From a checkpoint of a small transformer trained on Wikipedia.
Size: 12 layers, MLP 1024 squared ReLU, 16.2M parameters.
Architecture: RMSNorm before each block, rotary positions, untied embeddings, normalized queries and keys, value embeddings, an embedding shortcut.
Training: a variant of Adam for these matrices, 7659 steps.
Each number is 500 + 50 x the weight over its row's rms, rounded and kept within 0 to 999. Layers, rows and columns count from 0. Numbers have three digits each. The size before them is the row's rms in percent of the matrix's.

# o: layer 9 attention output (transposed), 256x256, rms 0.0898, rows 74-127, columns 64-127
# v: layer 9 attention value, 256x256, rms 0.0941, rows 75-127, columns 64-127
# q: layer 9 attention query, 256x256, rms 0.0857, rows 128-174, columns 64-127
# k: layer 9 attention key, 256x256, rms 0.0863, rows 128-173, columns 64-127
o74 107:552572513504485601512467528508498526594463537529603497377418435457557467498478488518524501481427507457470637524399595477546437451464631509596479446471404488427528455420507482505449460475496610
v75 094:463464536450546412469576560575505511419590479521456456548497601490458471547469579468410469401454421495581480508478469451493508516508382519488541508469535555450478544441438465479526418556479504
o75 112:480461536505474406428548525505540469588503422614508532565567474518574502542416491523499415493501593456532474444446426472489540446543577400590477529519482458533519543455487532483488507587576417
v76 085:508498490527547542538481504530448511467453500567612486488515586508461527488521476487430472369434393427489505564582511472493455588508575564325454441542530468522470531515501513592540405444543493
o76 083:459560513527458572506511504548524541453481447597515548470562455550493463453496421515529518516394500481549499515566451466460492523523583499415390467494543366464455407442540482625555505561534422
v77 104:503504545478541395484540536492530569429514500465553515581469550491465506587512507483466473590501486529508516477516470503436419551512573484485407391517473482430538448477429393565530583520639495
o77 106:522471529522473553516536476525546504445491517484477492504447460459582547513433491448500525535590429564497436495574460554454502432481503451557444515449539606537615574473440400507540504524602485
v78 092:484523482502526458485570475461510478558372455475567542447510548509477507409548500562538534571476574497425517469452458485426470550487610531547525465465459453456555536597437515486494409456466451
o78 098:517418520532503527497498509515506514479431454417497584533582470517542461476491459468477411460545606487506450491520390541534594478561568406606469557548452467517541510548540547533560562552560470
v79 086:406495521493570564460424578564511545518493485511479545485505602541520462496480475491443368414501520459517528498439498471465521530492547500447421526492451492448540493375527455474466440478497475
o79 087:450480498548504516470475491491479536527437507495445557532575574544543395509455470524441366419533559458503484472487415483518599485522556468541404518498478514484510525464516457446474519615542386
v80 086:487510457465558499495495460547487423531505552567455501484563494494581510580460510527421474575440405594417507579538602558563476440486561528420451541514538523433578490448501471512476459528466486
o80 093:478465458530466541534474380538511509427462494461558554505564546484533571535434479500417477474482433551497426485596461544548520489522531588556502563516584412511513504513494449515482510448531600
v81 095:473467521569528636543450484485488525545526525486558520457507451423528542518566494512544591523445547518533462477475454497468429371595580422461407527454593457513538456523498512536444503489494536
o81 092:551539464473551544534490550483482574526556514459513535428436494418497567508572531548605641544511477495579583509495531536511384557493471585479483465433526529469450460543455512429458470431496684
v82 102:469460626492497502428578427502540467460616452502531443552488533486565615430572480559493540485528464519479414486507480508522508505543524515509444549424548503486485446524545598475532550557464482
o82 106:534496490462395474413510550507562475546567473588625467536491564530542573362449447553507519458467571566524513568488501483506552483550512455519414622401501479482416534533562563498520547569546456
v83 096:466490535474435562584549537437485372563453557594534504473439509521483398592517506450494480517501424516546514470440467522497541505451634482411584467441571585484466524571534501456549525467516496
o83 098:533546475474461577524546515508576403538432517548400493525467480463463533555525492526511482479526465467603524475504525445439489368513454555468607490428543480500380489544492457556522495574541504
v84 089:477502509520465544486475504499406546521457459415518501588419550396476535520490602513511495473510503499545487528512510527453412476497572482533519493511446467535564456527632540486394562529584493
o84 096:587433514480558642515458460538555588440457493421520416414492569444513489495491611498474487509534454564534437536514489452463499451480490584455504476492498563520549374563585481526458506471500525
v85 090:486473493525468534445496553428534557517540449516503484463506464510520512431527542535494452546548468527520592559577488527488529481575523657413429470474507501545503517528358451536452455508379498
o85 093:498398528580480509498447511528452545571531493493503530551622494542521458485556554497480485446552544462543481525528386605534539524568589464521426532504481511549606565545498488529509521583460620
v86 094:479517451579541520529451531527493463423549472518438582513527464418513449470475516553484531532514478625458464442584508524524491525551483468451465507462465547411464610482387498564479533413456495
o86 115:445471537575415500494513516548562489449490495499517546479515401466571465526487464503454438479530530546492473465507461522504535410557631493636549540544472443477567522411466475630521605548557547
v87 088:491517540514410445497502478510553568567374491464580508501499523586563480611487635509485526559410524515431561556462530483517483420525547483497521494505602460536474456515546507559423376519550475
o87 099:557443482575476508465535538437484497609417494457504595547568453521536510503461495469515436522548619498484497482499437481502549421505582428616513559495471492568557500548557515526513525536609393
v88 089:469489469484520613450456518387506488628521506608475511453513437490499484414494605540444501510446544478461617511500524548540492571488544482492570485480570509495462471498468490468497496524508480
o88 114:471452436532516491527544395519488488472481510494492486523560545569485475504504467548487483475440561476506467490636466527542488490549404537392485507441550453424498433618507419520465467503497596
v89 107:474536546450507444609455483505535576434513406509400496535473500462478476595544619508520454483406531471501477489436529522492536474494483525472554509498519473503406545525525412416459523444452493
o89 095:438429548509495447505529469473508502424539463475488457465503430473620520594561553513555466533384606483539502470474464384531535514478514510518583449519561415441534438502589443446513446504477359
v90 089:539492537470464504496532499569446496429523483482552457584436402497494492602520488455496530413392379541494369495499475482533460536524459579452505427540575589414509536448439473484502430600500495
o90 107:462453547591464437485446548519560464539493425536528510535502433551543515552461448462527439478514500491452516524404453496488523444525563428568533537511426437519455570429464541493530497538604408
v91 094:547481501419460515463526524456400416475481488578439473430494496489378509488436479454536436479436640433454461504481580425443531533537545406482451362437494590471478471544476480477550512460522482
o91 090:644429525470541495537592467488436604437558385510422518533554540470441494493488526389463410536427582386447471526494525568499589535494460453465484452530510556560500438553523512410574489453469346
v92 107:450548538512465506495523562491546519486531542521558479469518519522485504465545441512503585502451587547482548516539518526552497471493390421463430511488523562516518410465515566548496512496579478
o92 107:553526563575439426521538546436568458499516547511495500483550583537555555555505406457467491497467514573507500529562487508510475381463343496406498506492523611545448469627499454529571540529575320
v93 102:552493452447533503455476491477484486466486560541457440462495497576503469499439512443573516513383523526442472439500469483510491548485547488514533567573467510494497526562539435467419482549509487
o93 103:540502544566498541482552535459595453468485382523474487502562551471373426538551487413537493415485551475435392470500415482516451439418526401513455499495506539491494542584511593477577505484488385
v94 103:473516443408525506470450550425428435408556460474474470597461500494395508449466615481474587490549454437547443460484537493541385522541461565490535500508465549415519513499415545499449507487570518
o94 102:547494557454528521506463599490407455464663470498498434549379467454470431463513565528475539526540488432441498512412502513551446527476536482474472523443457518504566480561470546526483511477492578
v95 095:472554497467514526584522459511523472503531468528439443529486549466507473402534476526487491540535575475446573511516393499526457500563485423552511542498484420404476476536494547437564448502551489
o95 087:418501525437522501577525479547566508456545457457460414524635491506499384459558519591458455527502586497415467496530379516485560438569540369573417465572491457471501526424528535512528539552516473
v96 088:506457553519495587575458512511357528491505480516501428450430392501445513535484556526394473538474482391574531504522545463590488498550612456483536452509476578613478456434462493532465577538415463
o96 082:587504506505372577488543473518401475496551519489529446527451471503420501518485461521428571523486520388536498524495489456507594453574604450575450473542498477514542401499509469581544551537477361
v97 108:497494511460444477428578550482553533537493505548456492406517467554591517537545443513506544547503464578532475511426492535490500534423505448553535408474431509502575489511457527558436424498523537
o97 081:535550503484502516422524545451530547525498482560464521480524448546537584513580489497593482647494519528502557559498525574456427569445473519443488499462516521496459466541502528450466476442483814
v98 091:530521455458495520516550534517438535475480509495487581452538619486460522567478577438592555578595448529456499473459540479378527436569590465445469490523543501469507476548507552377531444459472504
o98 089:532569481491474478544555643467556534533437495503518568427558509519526529461472554432571553637471375523467424567537517471441488433447568553500534491522561488541481467557492572486514378452503336
v99 083:550532500438604532565573488493491468541511454510474513477530516506447538406532450463552463476545569516511478452561518519515504530471479489550425489553442454422473549483451621406581544490498479
o99 093:461503488426532477573506486503534510460567503495474501487452528506432527468547530522492500426473387508487536448466557363466448587450402497382475453495434514438422543454444554374473413432444536
v100 097:440441495515487457442354538454471555509519472441606444569501533591509532570539517539467467591464484487410552532521520494423517506491497598380464522452509621590536461573464535461450484491457489
o100 105:584472544473564560525495523431532554516492516536520417537528526546572540498448550529516574588465467514507493509574452570495591477505513619467478446470591517522546483586557498594500530446537352
v101 111:495482555493566582525503561471480464536467424511422505500585582469478431481441547510510562487554431518535662499428470485584454562520397544414571509443496512447523525493502537512448482487431508
o101 104:480477523589553553518487458522565495506483496543463460445546527482497474527445595527545546486415506475605574389470544437503491513566450476491567428458523467472520384372524479496505522457457492
v102 104:478454533478518417504600517457579547501451557498492447528446326560448489525547492503513581557419508549503501478419374545488478496531438426490590501500503488408607539433468459480484511534487527
o102 108:527443488431510496540495413471538456483542595416567481402467558489511507603519511445611499428539446595499548449533444542507414517550394433487587534508518626475561436476485414542498510510456686
v103 087:501484503482474528533481441452489518476496574473507531432544598533549453561518522498593567577601627548413475458474497485468602472464491527519464511487401479528511421539520544461502584423559463
o103 096:569445441422512632473481466483547471452490552450488577499471521458512482568429479507534492575559555574465525451516542423525487530461495533572481487485456530493544378536596501605521542421558448
v104 106:514569443537527495511454505523600477438579462432474520458516457496461574417504505505538512577537544477539592579515472495546510404535532584535404483492461502431392448472488482533475477492425511
o104 118:499564534441525579505554561467449516503595480456564471451561430520535547456542621435447500541565560369503466566512499418437491522495407578480472499510503498450554572514507522550452469465505441
v105 085:530502562535448473486482472584477468436463464484456445480556548559451497446486525444484536531392455436567495506486517465440509473458473531561600522463511501553583520477513368474528459571496525
o105 087:529546556512526532476527513475456457505460498515474517527468566506385541528499500485532544595442567459423479524433540567435427490491459415485539442532505490489483522402476502473547561517511575
v106 110:572465473481435511374432561550415525551509518455549502505518485553596529492592510498512478499448467554535486431544488506521429520524591620506465567528518520573479479449455510558502439492420515
o106 100:497497399511493463491433570528482523510517419422497592520569471507610529532560420515499602452490529484484522534429458569489487523556505636490517605518561504490410583490489608544471466577514470
v107 077:639499520538529443569509441512401460430570499467538531454567426345486536558496385472477504495522494554491438462535492490540520547487510516628557545501483473463471542463516553483555572538400483
o107 099:466518496480465510544474472519473543453572443513484487472469531433432562515512528448466512539514440557455524556420562418441538476462516546512532440486450488514383581417447536477502525382439448
v108 084:427427501377519464503470499550585460497557474519520480482463467441499496497461473491403507481490419467414447543524455506451495432427542561475546417505525531436559530492481540445451525527396486
o108 088:498412505452465553478535359540564499415509477414573452472480484484574523489491469495428512439538494451453465473532382563505520409511540507461543470496590457442570507503509486521523567558424461
v109 103:539452593410451497561494474415431424464537449491437444562493572443465501462499540479435509496532457515555511464594404528450516491433477575461451465413460552593489503553465472502436415523447498
o109 096:456517608387482495528484434455554424535482457509431484592492505442547544451505516491555496504501527533486666392506467463454558499512462503459521574446447526566447505477493478451441457539518432
v110 096:452520376505536431458576537483461486523535489533568511514529557476578424585508462549456510532454499616496604483497499498598422531537503487484586514436465514495503492466513483450538424505517529
o110 097:481557401565589515472550537564535536608419520535542515433529498504549503549530516609484497575556589549585505452509503541479492499579476476516545483492497432546514472436489498569530476419471614
v111 102:512525574427515505458442490506448480518467434502482564502519596533423470368451425490623501485571523588503516443358523497453515576450506502515511379626444448382541505469458461430579480538475507
o111 100:525535539457596488558489441509500489467571485511428514510455570529479463456485481468481478524538446500421476490487578461456489587467477559444540378497421532495467479412455506453583493433400647
v112 102:534524486542524533449413464417455528424548553558496497502532543430544477503474521481547443456474512519518460576560531474398494576407533440465490488488441528532551536476519500562521570461545495
o112 098:519590501439529532494492511421441519408603488531446501555487522403487426583446440487565513553454433533636503509507572460470468586457499535530515451441592529480514481455427421585527538444469452
v113 081:478458553497551465492482442492544458481496576486450501541559496497531453468403479589421515600458449458533538573599511495480507534448518570429545492480437469550487457488447515568466482443455483
o113 080:570458500537539552471497366546480474474483524437491477551455572437525461502473498583414492569570532484544495476531497582473516502571517550494439470458520511548544419504469414582525517472538613
v114 092:511565528504572522418554594551526530517558526509466563357416459503439570500501467462550541527507521452474484404492486527482512517502502572510551445487485361487478509507525499524508514555512495
o114 093:462450509490431514409473567509508522556537474466494560501473491484406531465501488492499524420504504463552532532434449532484470574467467544473505561499426449403454584530465556537443501540491657
v115 092:503537424612538498435454435515568658497487521516507493542475517456570517616534553517470437542537571425466499589531620497638507541416543508549499491401476511476523496409492449518386509580613495
o115 094:512544490556513456408429565460497564593543542561447529476521490510464478485544520548477476535666497484509537629497541545603529567520516458447479520460431506342517544543473470492513404564541530
v116 094:503495496528487555494517488490518511563441525461395516531545545485566452461485427533509574443512555464452534477448482495533523537500501449515400569496394523615555518509484508558535541447408510
o116 091:471444500410491541510506507480526545568560571479426474525509579438500491537468521512487602429478468565451483450461563439463445529492481512514457452446472547616514409578493414510510522478397383
v117 107:476457511481513542484536488567552558571480461387505508457423502503465520475458433494482496546503526485515507517578515521516494465506452578422560466517477435599574529483468534566429495520442488
o117 108:493418434431450500483482378564561447516478458398511538389429572456417469494473443469508570382572471500500535586486527503437514511499527509496485452421477583522573449560511494496447512504469533
v118 081:521501485505656500539467571636482536486459435546495505564499468479539484507503447500508497530577453512454504459506571464547446589427444524464496492526491505518466514448446461349479484461445461
o118 083:474470580492524500474487478621523487487480455541521468542605386545539500416509389554504452541485544431510497536571487462444516402524605475595523496481517400471539494389537489477481503618539398
v119 085:452532488536429478535424515519490455538516525580550521558576577461534430574448508531513545568569529441476537488543514486563500500549586392533530541513498422527493362526642439554584527505617502
o119 097:500543453477480509511463470490443420561460515512475489548572567431481429501511509446445531503531593488504468488572529611598536538536415479445536561498571546548459516572476459488490473569508485
v120 086:502541508421509524620612424480565468395556550616535539401487472518425513545504498416505469511520596465529512566507548483505425547518488485478473454522488430425437478423564497488457518402517544
o120 087:480536529500485550548496469492534471464541564578541458390456445481533523441563542542500515548461489512570528470454523482549381530408475528494498454454506503483511452424487461513454476475502641
v121 100:597559548540597521546497524574594570414478468507426470432511529538589466572550491479456467581518531513502453578591563519529482572483425494468479545529412530561474549460451516451435435545492507
o121 106:433539497570472497597425504616510476576467574539499513544461570456413493478514517551562503432520496528544566443461511508498459472560526491475478483425464472419472603406482449483472524464547685
v122 085:442468540534519516475473621509518453596454570407639472553571511563600469524409505524457474426480407408521529531485542505565501374484530496596469490462518428644470455568594478556458523525546508
o122 093:581462510533518533442513479505430445566354491410510503504506483536487468524465503440496428402579535395464447548495505587581537503528483521518467562459452541527566526630544504504537535572500473
v123 086:472498473490468514473575585498480524560543544495567582470460434453420467550510500496574441505499515467469480547448463467493490595460433500520602549514522483445606603522493516569477430555512485
o123 095:507424496538500515470488535455466525571466497492478573489605433504445505538500460499527406481503552485489412558439370560509489536559557425578511619574479495568515583527497539522534492516582437
v124 095:551494535487474486517656489501444493574468558498637471490565496427533527541516505449475434462599389492506500469575494468489553564479532515519506548506524461491510564528584584470545483530481512
o124 096:502505564489563431424466533476507484605524479549489518468518502542419528446581472483484506496502377569489497477517543432475426603428454524397527479498457483520418599534485637457511465457419451
v125 103:521494516480444549556514457486476607514488538486460467579464545411491542493512477484540633563471502509512539475575506497560524461425473555579537508523471497470362538563377518468474507512438505
o125 096:464561535474433418483540496525489520485500583518470484498404505479529496481499449621514613540419474496527486395551428464546452482480486551584491504514495467444475509499456589440457493540491590
v126 096:447519411467614480473481501441555499455560535563451487502474468549533469548515463538554466485501519435504521504496535491568495590453481486511550502494389522455523454419590417597553469505500487
o126 098:540477479525461445461515580471494508497620565438489486459531497547497454490543520480547425501470460443498417552495489510576588511509462466468427474515478544511636518554475485538536511524489415
v127 092:461519492550442418570535536497484467625465526432422456510490550532485507496504540524471418495462455588481509456482500553561488498402509562559466520476484430499473511574540522538507497484474538
o127 086:503513459499552539549537460463493462517448499496526493432411558527508558508541562488482429516485474556510565495547582550483439590410419579384533512523583473468485509505559524464411450458432558
q128 115:507459539544421479462509509374481512599430550515562557450516533561503512527505520533543522559500572472474528493425437410485514510438528473511537514518570490553524455554534549596442370558567456
k128 114:528526513548405503522462543538400474367447454474487578538471559495362440566488432494477476432524526558569476545484472393480483627585468440447493575477594488487456598353496546512564499407556428
q129 120:571546533473581536459482451415568514468473420497467487443499415416489591444542488500618533586483538525500492471529515614499474441447537505450475452596396479461555433552463455501494493504369521
k129 075:538620562435479472439570475470580548508510533568490465412549545573486504480500516483563436474487504538451538364538534622449509478469508461533468475597435402489552451571538554484549393528550645
q130 116:444459452586449448555497590591438486439562504449474528550507551584470387525466476512440475376537441510512500473457468388542509599445427481517581547480542517484429556403515524471464555470577434
k130 097:487437475577511473545443504484434431470487472415512607549459553453497458528505445518477427548579498506547445574494487437518416555521510532477564532410579576471426561437481448505474569481454360
q131 095:470480449480418529475543536523525529568445557536561525447506511534551490529463531493471450558447472554472544527431526465552535533478520513456559470490582521511537472482511505552428428559603464
k131 075:476576402514511466390530556551487461485412466521532564534480601514504453552535538588459533508536544616391597561499580505471443634577511447458516496443528596516438540424520612461572446503586462
q132 105:500566430422463503412537474469615531560451530578540471470528445440534584456471552483533462553450447463501544543550594590479568473513568536433516438493486531487608497543468502564422481553503555
k132 083:466550516436440509449510497515591550578527518601473387465525420487542578463557500499464567469407521471452598481574495598488531416530563488502439472529434443590641456563460529495440470486518618
q133 108:527493572421543563495500413439534503541481439517480470479479472398458599480538506491502532550541554484521512487557522607445471374557596554519434473488484471526515488549513511476505472505437545
k133 081:540520607408471480542473463461521576563526484529440368520539434525473537422519500407505469484519460394527493402560442567536503374428517473493502532604456442539537515581472404527477409518472638
q134 118:548525454439478534429534450457601522521483489561551462535517464497509606481437509457488455513482530448506521526567570570454563424565575472420448417500469465568588463510480439590457480502552588
k134 107:496549556433484560507454489492498578501537440611487348479448478428463595453557503428471531447490486498465505495555464533509599443478580418532454536537457485528544497551451558532458477536457622
q135 129:514476531455447543509536458416524524563474470496528476446451424419436616458543516464534538538534595478519500515576494539442505388584609561434441459528516491540498510568475536513450427459498531
k135 089:519495565436405472568552415465441568539460423517604450505495463547421571473530517395557420489527558483522426438538484492451531488470483472469423507496534455459479459523520446563542454509490567
q136 118:500503573525568445532390544528432448404530533452430519548545562561537422520496415589449477460520449503459500505428406388556468635410418465538552544534449487488435474473521467459543525528477463
k136 080:484481527549519465521469554457504384459401525471414480521453565452516485560500540553436542529486580434466586586496491437500474569464545495531546429373511507499419657433461482466454454460490423
q137 131:532651472439476423331503499531591513496496514554482422461417481506560561453456512466512505605476420490468557489506506582515545505498541538494452482486461556482610454526445471588420532552557562
k137 121:469551588485399476442507514519580629614536461555592430532498507540459539474575516442450477439591509490493488515573551553548575396484529443537468471552444459560558451513450519548462488553516644
q138 146:543567517352412466368501485573612438458529501521465450501496508514531578431433577444553469512498472426464542546559541549453495470518533454467447533524483481563587538433443430560496492514562567
k138 108:500561535409353498520521457507514547461469447580516405444497404525421577465539527418491449435487522464550449468519497520500508503570568426534513467474552494496548452451508465569488455550586653
q139 118:526452444478387484543624465455502448556509581491558476459500436426437532525435617477562539476499536428480478502564552480449536479569636489491437498542572537482501578545434546534511479492491469
k139 097:522498445476456497525516413523489498402459508481414505508658441500504443498398506515493561535397508454532488453543455498465425614618485495502592545446619540543509517498552447558501486444484434
q140 100:553528491432510524429455443555565483515561447528448475447478505499514572415445553438460476502464496451548515518556505553442538457546587461462440551478438498524527463496474486590441506447572608
k140 086:523504479435383531509524377561448597459472392567535486506498472482450506400440479358512469494458479504561496523553467448474554534587476399489544468480516476492531506526458464552499518537570620
q141 135:516462436479414505578539498490502519458504517504482498499393476489412502505522573445504562514487539544638409463510503437539532494640494472461452503490563500550434483553448533529475502461551458
k141 109:498479445529523583460456485491453490522499600541494548536401467526487467557461487532491557630455540457561431477513453459539493524588500502457486462404617587595465440496521562444507530422535364
q142 100:468522411540428464455585541490490449503489569491581538452520509423518480547450585520519508438506483508415499486555535440498485538466522482404484446485519498447548588540420513448495461537429390
k142 118:470494431555619503497440579544518436537527565478416565470595511390610497536465477617527488462504452462442459516527504484477469533486568514495450556507479474510560560516502472459509548446434330
q143 117:435408578553515447570467547452494477489447481373512505615541471449413457509432434609397517433546488519425509511505484395494497535496538501556564434522508522479426537518573486467510499550447422
k143 082:495484517490566401546500528458482417459496497363414532471557567558525445516476566595466489462511561490385618469537495516473474476413526584486569465459490476443418615455542489451506430446403427
q144 109:517488449499509448570498497484499477453509572519535553400435486440477412554421594538459543419511424496538427501562600396496561518504542550448440506446559508487526534514425504492530498488458383
k144 121:525455474574518542465440569489476478536475591483483526489503466412521430517445527597447614503474473368502475488483465430494462504529513518530519528442553518552551588554489485536477420463452309
q145 103:494447614556432450619531572497417495477536512448508554551419478415405490544557481522430504424597505491481404470508493416505487554503509596563529509537528522511403546540460480488534471537471438
k145 085:484529535506506520450486544399467499477435550404444489476413510509545533545481561525558516481496553407441479467453527483527560451409500529529572430532521523527483477514535505470459416468484453
q146 106:490445530529335511563572538518464555526530508492533487472417552453450488460534482481485534485513565568505453485524398457495558463561492495539477476454492522527444598504448512529415496482643437
k146 085:479510521485574476430484490449490384502495555413434559543486583461515521537440501507545539500505486553451568459539488503516601492462516527526501548506454500519527540517559466430481516466549382
q147 112:555501533572503523487535419523477421549485451541499460487526495499593551495462463495516507502509454474513533487506448541526506444499537481659542511519467435535528401478649504476586574587493599
k147 107:537525494515439496511519429558526558539477523523491494492480510565525568399535473407525436585494472557558478479501501564598573433449472444597566507660442456500510462466528522500634537523541644
q148 127:467488547500426457527470526426498492418493498419453501457450560483446581415492539516478555416470477537563484510482348415492577466555524478473432477521490524533393499538461568507351525486538453
k148 137:449476489584459480577559512571494434412445555464448556532363533478533476469473479553486556554459478548530430484533449363581547515516559418559574465416536528543460547371456538499499564418543368
q149 119:438479419586488453507517489498452401448530560503543506470491533460482460557390584664488573508544450509398535530515480436423442525556491491476545526428542500497548576390463507473507471531447366
k149 105:488507461540568439543430526469557432512536572454413563504695535504625406521356564661464551554473427543438617468522503604510529493425501505536525573550420502501523562501489422457622524455385385
q150 133:486550558432505576496508458475516488493586595502489406460531524367605529446421565567562587482455479545441574497596438531442439494535616506455461560512475479477579448505498434543514567465506492
k150 131:553500440484460475478527426498528448570525582517407423490603507480619529536463465538523505549429473542397612461459473579491535505437469512544563444502479464517526534513431430493536508481496546
q151 114:532478447510600511473475503387517441506540528591547541541518545507541389565465511495527493482495575486511467449485519530540529499563534412482632526400455491551468403562603545471541503555532533
k151 111:601451467521562620517478489585486478454573398575515543468433515441516486456460486481498492442496507526548392472543482472510542484588463443522455441501509541437413545576524567485541562542506489
q152 129:519483479425534531467495526575556503479500574488447466489557501547469445479449554534502630559436483498580582483540571505543519422611502530459545520366442508529518555475418460488441487421580488
k152 129:550499456484591523481512454551469428580535475441412531510552548467504510479523601478483514529505547609451544462470497572517420359524454514471476531463396540422553555475531565470496463459554464
q153 110:519513624474571459526470514608573468502446467492575485464476470548547567446466522492474523544531436566382519528492515505514487486398574589547508477551500446431447542573473507390503478556509505
k153 115:442520486411557480523555509593588547539400521514506475464510468656482445491531547489520396500515566524529499544448477579554464540513535625500609488496463444398429509488561550467504445502563537
q154 125:550540555450515574536482551500469555470510466418485519534499521504468485543554468450535529415468524428515488510456490453553532531457447414469445458583560506524531429432515461547527489546487504
k154 118:535496538560405542531529533492417510480485506433599447480467493425413548558562391487453498422471498411459448576486464398423486472471551379536384517481608494494540478465446507508467453513507482
q155 110:438467596599594456540432567529519523501538483361558506532478452526543492567534472548484509485543507588471440495462445468526508487486532529566519512472500508441542496465529531520392519609408499
k155 123:425484466477453477543563505524452585437474455458546593454610518585404431550471515528501496462481507516577527549549484536473505469530527605517457563519501512458451515547460463494489449447516507
q156 113:484474386504565429453555486447596427486448473485512547529590465571478498509482476526502436442575545401557562481459572507467521523463387448600545517513516468506449509537533607518522474533485479
k156 120:494473515435507432571495501482474446363544429523513553517481427488554496545399530479503556381505491542537397452499528425481464591531518484560486540438525505503475565469591476516495504445453502
q157 100:458512431462502456502513557511552487506514502557409505525498541485546509545542517545511486418452536450435485546518554497571519540577502466501405516479610441504465440490527499464577574535581504
k157 107:523482512509476545414517558462538505416519454521469524523425477434398524517526488528546550420538596503571445510519485479502454580539535509473521525523613522404483514390542532515485458545478512
q158 136:482536438505525469438492511545473493518474503389462586489602497485491523458440572520490495509502417502470579549500544542423470510431441493496468530468498520544600612518412400596469536458451476
k158 131:509436524425633440526466441453542518456464480390460506543650470447553513484460540489527492533534475497430477521463486489480478545478537546496515520499428525475649543474419374539453503467463468
q159 109:539492465501427572540477471476463471437570493502608538464434501483429518551487489408525582431526535411403442502497518407386559554419468389485490466586521460586530517465598488482537467503537526
k159 109:599526528553429466541489466485466444516465531526574432428445481450436513564591391437496585614458524405487488489458523504457558501498581419573504459480578500570573451577500501484628473454528454
q160 075:438656492450488548526436518486457469511601501434514465539445506528573440568546523547522473553441437481455567535540478508491490467455526445439494489535504499563523460450537435528565502522454499
k160 083:515563476539561494510477512505471544462534518574599457491508562493541479645440548625434449475563472464577467580527510512459449565480518472554434478480517448596513366533506522473505472537461499
q161 084:500548516463447519420590478454526468513457501510518502457514549460490566495449535474554529553516466394506486528536528518513506551469451523588543493480530465385455438600507467539502437587520483
k161 089:514527434426520451554523479377527368474447517469467555471485498498501503458566465550626562481466465471529492504457503476425496503535518492514489464499504542532384530574539538519546550507506529
q162 071:440437587453448549593560533459551370485455559532463518556418528527563424478494538589460476562447522486579458550523509517451483494546405491528490423397507479515540489557511530561411522447516493
k162 085:444441483428512528523507461436521488500447510474453443473452527549524458445495518601546466545528509474552516515494538560489388536626418497455558574408512564554486536483401524405579521533420511
q163 068:544588401513471496539593463477428446522513537562472415431404544502507582580555490380456526499507491494463513464527540481475564463473497567441496444608546408575419467561481511421590489524431474
k163 083:544552463606374494447583439507440449495467558454506476435489504496475416530462406448622471453439530480574470466478472503447569430569524521560558469504554400542494482496558555506532516443513501
q164 079:560516421528480458475534561518526579479529535535514582472559517461446556534559443495499448536491500401407474449499490484494532447397458476606415473637545502389609528489463467517455430492479510
k164 087:458499470435525420465511587584430532478530468431589518494581486532491486496526501453549509559542462408401454516561457405474471497419507446537444495603504495512622511595529389533512501488498490
q165 063:544458525502553512472361532497609468491517461566580514558495455461579434406404532603451520568471517491554522472501499530472481546498500469493530531379533482441598446513518541477519477586552515
k165 081:473474492482470487527498430465522469485472477454518589591495413472537557495574528548381517552513519543566540578492551550501534470482466495583518521376452614514507521532444487491463497508413519
q166 077:525421562512505541544484532527474618462489527483552507583462481455434456531517492434488522499462481593544424540511402514561541435543551472439483441424442494451529509482513581486503512533585510
k166 086:532510533470459574547441583443504505482516526457456539431554529506477494469572579461389520493437496521520484497446518548476509412471530499463526437462535473420458538464494540471450533481502492
q167 074:558477522509496505545488467444492448461516406564537461547560434495477500513510490535473418537528517369600526542537572513488536518511420438638511502407569547486480452418470447449655486535513508
k167 080:546508552536510589522442434465486421595478432457489511506536440517432557489553378515469388525520534459537495502381500478552468512475414477434447507423577434529418440525480475450481439436407520
q168 069:545491548576526590510521538427526407506451538499482467463473586531612466449430462575647513418456431604492435545527461460537474568525469472517436599439488411540483552536544552523502532501452449
k168 091:531535469520615429496536443540562487570465499501481485437563548557505445554439536566458480474499507452520536521487564589528464537528362511437558554515523470454544477450491507539542435597430521
q169 074:540513469561495558448495490471360528477636595471482466451588465427476480562431509472538481514472652417481420481490555501444549577478586462465423531492483454538505497427437420523616522532602452
k169 084:556552543486500469414454454545479528382520526509533531478616499550471437588535488493478459471559426428597446522450528500471447551452443522392576531514447448506595532459445459610455549459415515
q170 067:666442425507439491488531491528478465404471498547436491496602407514399487526532533506545593540490469473498560541518516455521540422521465506476492487562609464545535476480577492475526455457469497
k170 082:558444516454516470521558531528524420597534423372513564485600532481505541533573465448424505510562527504480458523433499514565448502422435473571532538511564533475499509491550512473415507467447482
q171 074:517534557485507535510516469540557560394531514397425489486513428506391497430471464552492537547581415488523533507489467487446518533506474494495479455439370551552514524476421384520422480431522490
k171 081:498470500481515495478458468521516493500503408497448565531513499578521529545517471539504510539618477571555526516483528532480506576528472564442470511435471554488413553505427434509453452440466487
q172 070:469468531467521431467457453519514428437435514485411546582543557586462424447437558537483493552471511454559518541483405480484580435556480542521564459491482540531477584506499436509440548511515514
k172 084:525439586406597531506471490405407467451604475577438526407375474489406543480463576522549496468545445508409522513476416499530467557561487485546550391439505556460516469444521515462499484566537474
q173 078:552473503544513592594525564441581507497491500421557530527446579455585550491554472531518523464464505492488429517524549482542463465457491441493429475417527420509583468572561482493415487459517482
k173 088:454424537392558435619516537519526527492483532503594431456508528566511557549484571608373507507525485418575413562540545500460410452538557503509527526426574480595432540545495488509427508420443502
q174 067:504518463483414421508560480521412532516494468421456504516494599509386549483501558390555531517575499502435559468408524509473530490526554506460528508549445558485478526496560473514468534531531464